config.yaml
n_layer: 15
d_model: 512
n_head: 4
n_kv_head: 4
head_dim: 128
d_mlp: 4096
vocab_size: 8192
activation: "relu"
norm: "layernorm"
norm_place: "pre"
norm_eps: 1e-05
positions: "learned"
qk_norm: false
attn_scale: 0.0884
bias: "all"
tie_embeddings: true
parallel_block: true
init: "normal"
init_std_qkv: 0.0155
init_std_o: 0.00282
init_std_up: 0.0155
init_std_down: 0.00282
init_out_by_depth: true
optimizer: "soap_variant"
lr: 0.00521
beta1: 0.95
beta2: 0.98
weight_decay: 0.05
lr_head: 0.00915
grad_clip: 1.0
warmup_steps: 200
schedule: "cos"
final_lr_fraction: 0.0
batch_tokens: 131072
seq_len: 1024
doc_mask: true
train_tokens: 662700000
steps: 5056
dataset: "wikipedia_en"
Each number is 128 + 32 x the weight over the matrix's rms, rounded and kept within 0 to 255. Layers, rows and columns count from 0. Numbers have three digits each.

# q: layer 5 attention query, 512x512, rms 0.156, rows 0-83, columns 160-191
# k: layer 5 attention key, 512x512, rms 0.144, rows 0-83, columns 160-191
q0:042160203107155111158122163162175085095079117133079119127066135083128245200098040211091099159160
k0:098111150159066154091206146158115068092171121175158134164127176027143189033163135136133116142118
q1:079139137194065101131092095084174202100088110137138156153202084075177084097114140126111185107171
k1:110090077079085155041121179125102092142170114177123159131114146129157166177076161165052082155069
q2:101105154106120117123189173131105158047098165160157090182179073143146138103082208112131083179134
k2:116079121135191100088156027151174171159168149089168172158140097154148102120162146094087124058122
q3:193086143070177061168093219119227111183159128180133151141114134047142096099107215164116126105136
k3:133141191164076132097113068131127159082111074123080108088093100205080154116109122116151167165117
q4:133085064120140114088091116147057177052110183142188144159167056190146080073031093047220089182172
k4:153179078105147115081078064098151117170171114066124104107139118223121129140086183073083116139113
q5:199099109084106177097103124097093097175111165107133143106117142144173103115092077142111174139076
k5:124150191111138136183165113167156119160146137078123167121175164167178083189177174096150158138155
q6:113130212073156167215145112099068164111172110067126130138175103117164099144172163124074137113159
k6:078094055115119157091207159138161120119137153107135115139101166171180111094099149091141112127120
q7:105154163107034118038095204089152108099206125124154130122134091146086142090104140075116166151166
k7:148106094166133069078201166146078166066065143098108108135126169121155169139154135191175197110136
q8:040092191155086039137165209154130138171104187159135130118114195166135032115115103142143119040053
k8:179140215117156178130096130082145131192096076122089127066111141116095074125171119150062122121188
q9:200127133095205065179110167110126114145195120094130185163094181147138118126149109136140062186175
k9:121062146148158129138073081090137197072097106119103131211236027181139116139100147115150170074148
q10:146132173160255157152131098173208105088155000210117145136147181158151133087036171135133077186111
k10:072102100126158067119053131170138144097059162097132161109116151057153137160127062194145081135133
q11:155162088168164152146045122142150075151139098134155136128216168170085046169093153229079118120142
k11:115127116084121047161103110172130134210109150118121105133123174103048114106080175182117118159070
q12:136137054146095163074106121161175120186160108123143157113067083229119102153114074102092207087111
k12:148196149078106160160158182157073097107118130059097182070127185120104119095167108191088173117121
q13:125127128196149122151203133122176182159183132117138092202057148097161123072109149201189125149114
k13:092171131124144141092136119151106079129115031070040152126121088143133156158110084132093116078106
q14:071101076115144157148146082108077166121120182138194075156171165094120192099099103129153153153212
k14:116078192065137106210145091112112127132098133148177118206132116104185136101122181083119088018124
q15:155110197105158188187151152174139169186121056171119177118125103074117161154186088142098120106132
k15:147138125186115186184232120124206076034132130119058143077159255119169164120133066182157070154117
q16:095091190098185164068103148066150074172068139164181183136031091111225135122132109162149128135141
k16:113141082180111167083118180125159132159109115124105115121155092131135105105056139171158117137147
q17:100123165177128110130137238127109154026135106161117103187149065142177147142099147174129154112161
k17:131163132118098114135073106112173052092169133152007135150177174150070056130093134139079141113199
q18:099168133113172096049091120080189060186171132108101112141171157155132124199150148130135139133196
k18:152110129125143092134077111158068155157077143136213138105108121122067148106135157188093099097101
q19:128167097171105158080156141148144068181163132100117094146135085102226095116059064140112170126054
k19:041105132110113180085131097066082153172198135109144137143121112148123152181140154181136143180147
q20:102138166083235241090123230009154095156139090109114135176145134092149140043185109130141059134130
k20:126134159136107138122179160094044118127058161110116184131052153149207143157114143150240160079116
q21:097107140105096177170113127103135196097134126120105112074091160034154081120134135117137112143103
k21:123080112168126200073153112100105100167153126105168146134157127143065077077087108154112128176134
q22:172177086111064163109110187070116190178138098040118164114103148181078149127185146135142194066089
k22:159174182109165128109144153095150133165124097095080088137144151113092157112173153158158123096085
q23:117089134112096177125060153096163073108164039194105145146122185186172059156118134128093175050086
k23:156122133157160106077132197111140110129113110133142196122064082130105162128074048213089152182112
q24:182065099111102131141142175113133140157095153137162077151117109077103202120115086124211154134162
k24:054219154105065139099178160090093125145130074027166141124059086184157143158070159212131114132113
q25:108117098182137160166046128177164064177166116206044097076109068114121137095157142145080116112080
k25:166166100144141174118171124194092087174076092124113155168086153139122088135125099181119207134068
q26:132065195142175205192090123160161190190087145209113125158177169111180175105124091106105100188116
k26:112129126140211120158113133144120151197168130126141148150182120120164132119116126152058147121092
q27:168159013178126128081079044207133107126121151016115147172105131158111171077150185149091094138093
k27:051142100084112067129110155053097119189089127157137146144129113133160172168064139072150198203185
q28:136189105109080233156143102225154102118138125151123120042139186136104098164128169106181139201072
k28:139116175163057114141157131154103102152124096091103180133089104183219129159142063093090093168119
q29:135095107136064078059148125190075145076181148212098125198125124102138118088226091144064145150148
k29:062137123165164176143169141051164111159129129150170089161129066080131114102158131188149086100122
q30:112128105175153135194148175103125080109117079038138157156142092144122153105110130056155132147119
k30:181119151106173049150122040175175145071204171094078146091120122171189167162142219143108108185111
q31:092157121160118208083044039083149043095113139142088115146093124145121133148165147144153167155116
k31:102149018118167124139142160164092165133142112046163129201110120116163198177087118127133078076140
q32:128034135162110139147159114163154039059056148139073194191144143113103197156175187121148093103108
k32:112179148158086095120144082129131156101152108117092196090059172124134152135075086124175180143129
q33:154121133159115193137156149174182093156167219108087166177120059090162175180162068095121103149167
k33:128150113145113119177159100081120119077114125074159096174139122161139094072115088135125179062089
q34:130172126016193108181137115116114110146133173114143110211066133107173087091129148079130193112096
k34:156048115082170125090182137149134115192141185157221137024165111203183202136125069109170145104177
q35:079145178083128132113095124129132138116124072104198115106131108173117105114140169179195137138098
k35:144205172123157133088072111130097091163151155145131134098098147127151126153180150090175205101156
q36:111176155149223117108143114156117170089146123179147072168114089096087120069172125137106115176200
k36:104093177124126110109110154160131135114115186179134120120120152151158133135116138136165079085119
q37:102141166140171140139147072062132102068144121179195152177093091112186168140066160148126212100196
k37:101107115131107127152110187147083096196114133068168078038107236148155099122142130146144123152069
q38:147121154140107175094172158101184167149123079059082152120123211092114101142180154198110117056131
k38:142180094115124120224064145142109060110164158163102166188172096235105156137124125158109104125134
q39:089139138103118125110207122151126173123067127115090071216094188134188095165142191112160102136142
k39:127176156132167133162148129118081090200126122117092137041111131119078146096189101162117129136090
q40:124127113113122164046152185107130153103154119159107141120063125034130212123109085171141089150140
k40:084094132122141093177176105143144041091157112094163098112135087087096179134124127124199173138094
q41:100068097157126145114114162119184153111100145089077186101121102106144128130111083136076123182154
k41:158158153142097146067108163149119117085156142181100124158135065168138079153183138129148150139179
q42:099137094087147075097119117093175180092078117110143134135051079141085127110138167205081150076192
k42:146118131129106119110155163129106166112208110155105054122132081111175098080133153047196139142158
q43:159165171116086110136020117157098151136123175130177141142099079070139104140171136128135158142162
k43:076202104135097134122176156132155095055183206079159073097118078146078179175169084099108126120176
q44:181120219120090142108180118187121013122190087089179107185130128096140193094082069171108100103146
k44:117118094114103114176100083074101130045076162139095234125114153147101115119050079103147005103128
q45:122139177154125055141115118114166130138163161126115128129055142122185249137116141140082141103102
k45:131132135038139201078197154107093122124159120151124074143155125118061087102191131114114157101181
q46:117092132089116187159125218125156066166152070193069105149159129134132168103167118143146099129159
k46:134154125168169097159163082109108100149153117062137156099094106128177148130116117133076121085148
q47:163171164132131043005000128137119063160101126088133197149155108171175157179124128021058113138061
k47:118106165092128123133094120112162255103134160115113097094067150191121157116100137183189182101176
q48:149110140117140211154178145157062064127136118083116088125111146208079159114076072085125151054191
k48:111174144077140009168104107091217195043095171137112255157186181174110091112111115123195118163099
q49:116080113178134062049180107153093023106122132146100107098119140156117147102057099145191076201142
k49:150192122160134157116103162169120133116156087163203174065155084212105126182175133142133077073102
q50:105125080151067157155165197106191184167166081160107018113143218110098133118080058080053162089025
k50:193150173088077126171073128085110113173100255167135118144172147098157046137209117162127158195146
q51:046161150140061148125200120159111136138098188147149128078130125134122143153135146099128147093114
k51:152118100093111146077124119129137121112158039122123153062106131109135151150097160082138088184155
q52:105205095138121166154090143123112091110168165099093070137154147097040101156186122154152128099115
k52:150195188127062164117137163153144131152156099110160158151113141099213170141208098116093151191111
q53:038118209166153120190189141087128172164130151106157132197176153165080139129095070092110129158110
k53:182112194098189125045111122146159169152154141101112107038103120124161131165175099106154052133109
q54:000186078140107151193149077111156077132142164148215087222135165149120148183077127097122104070112
k54:197078201070190076030103167119163108072105149122127162123191133134114150075178173122144144136179
q55:123098147082230116169116067117176128130177123127068171082130168089149122150078081148189113122140
k55:138105168176143178131088121143118026176055127112161118178148156196119133104120207108114146103068
q56:177076109151098089234086088140122155135188098171113195173087151091071135160140131092144113088131
k56:150149051123117138125146131099095120045122097106115134143187082160151141158073039085158197182095
q57:161152177174179077121183129180219184174147078124178043111105070189199051101103109096155123132158
k57:108081119163148128086123150083037131127081084176161169175107177065126054092133103099109174180109
q58:143147161140136220131157159144167104083182079062070149166137117116070225102145103205221113100077
k58:100119117070109083139168103169146122157124156178166120122147157099174180130159080074110149181194
q59:078097174021127187126166116096173124048068202138113140101102109177165159094141126098190099123194
k59:095098117206153129124190112107087128093171173055154118057136150072139181140081148093120083133140
q60:060113172171046191133106091165179164084204155119068208102066136108099147097143145124095133148076
k60:136119085146141095158135095082146148114161126018131124112115161141053152148110083151089055128088
q61:099043126141099119104082091134126113177098120139073120038136137165172160103083238159161122143103
k61:125158086083134167148100157206120186127209100125159128182122131113056140122165090124090139131109
q62:127156106163131080082118164146115101165093152145148130055093157153135126080121198113122198104138
k62:098173158077137160160088167134145126074152145145156159171119141139202073137148085149150154088145
q63:059143064132177064047142103133118161130145206106229125086051142161082117216055060103064162152133
k63:120161100084084085169140172055119099070133086080166184065143169169156112049180136150200160128174
q64:081093168156110154119131187167113175085039087172112136151184191125197077060100174123143120131113
k64:146119134049107106154125115111182175097103083115140131109134130147098115114125171125099119159163
q65:121111084109155106177188224159095108131107101177163152151052122156119102099156142127089141121129
k65:078159177128098125123117163111181125144204162172163075083118102086128085154110078179176185233156
q66:117154105138071124108088175222093088190171172152109082118150126106200148131153107157063146198131
k66:084148106218103113123083125050087105141162102098150128181131056134068112154160157147140150136157
q67:074118117144093023140134089223176079081138140089153074140184104110146136127189120059133158192113
k67:160101137159135143068205111080077141164122114137153174089138063147084235166108116110157101149142
q68:050101131208168094141178162192151187146146098111160132170036162143117082105157128131135117112122
k68:136175147083157126102071118057169100127163160181146152151113100138160133132151105117111120110105
q69:126190186090141026114120070086109180120071183133132143189113088073125161125076126127082159135098
k69:104063065130087140167153145087202127068147140066156112126096133170078168095109114081170063150138
q70:115150117181172119151121181150136126085146159208192163113157166108117158107171160141166127082095
k70:132138132093123186154161054117084157159065086161133050149073109113192102163135088113147170134110
q71:102084137089047100201075178130083147035092086081102112138170070212202126103146187074154153036209
k71:203109089121144152126153123093111109079153147231126155161167148107067173160147115100072126108119
q72:152087199124130091157127105144104122065157203023115103083132078091118135188106136091149121201069
k72:105216093134119119158213103094119171120078152123202157117157144162134071105159132060203151179188
q73:105117154151138117112126130113127105130112174090136096135083065106168117127215078113136201132146
k73:099135138130102137116129145132097179077112141150208065210126103071119164052095170130128090103132
q74:132138137064092169183098177074157146110100171137140139107112154101206121109042120168108071152116
k74:060121082132160120138098224150182055112133130093149153109091145162068099177157118087148124131252
q75:162087103112095184174163152119043226180187115142181160165107135121134171120170132096090114098081
k75:118113120136173063113124134131240082101141153163133111130109144102101126104155085199133073167162
q76:100088094133223149133155134141147110137138166084094165112048108213118147137142121114090050041115
k76:137091135202173067082067104164193155112129122109199093073131152161173122103088154133101125113142
q77:092098175143066144079137163125125088057147137134050163175105140177140121187119117175151109118143
k77:143175097110089117182161184092134134153155129094161153074154116116070169147171113162068123073110
q78:075118146082134124126084055197133087109150120104085214139133075126070071179139102165036082182126
k78:185101011157142103125114162186088095122140092141119125092127128137100084085092099136122170103104
q79:112146154105082085141147132136095144108109197128171097147123051090056108126120144124099095119137
k79:171116137084141157187150152124121084122107043132121109149161183146080140059140109119125019112138
q80:128134172165095235168167126146118214077062134115180143116082119117144104160029105151064130069147
k80:119121162112125092106120118119114089047149192089102151145125201142183088082172108087137152134109
q81:139107159138151166146178141122124114202070062102124136223106115101143131077141161097150087098106
k81:163127182106132107164125105083106213164111127110100094102143163141116107165087161160180143145120
q82:137153177104058202071032218118140101098190130116059117067191140116115168142154112123138101042100
k82:173157209130160088177196122140198150168130137066080140173118163127088181135139124128097153083120
q83:176102099188077134136172129070148142083177142137161063084105087085077080114158069119088150187065
k83:114154132085031092170118160186083155174161133089079155184030137188147094094146115151136205185158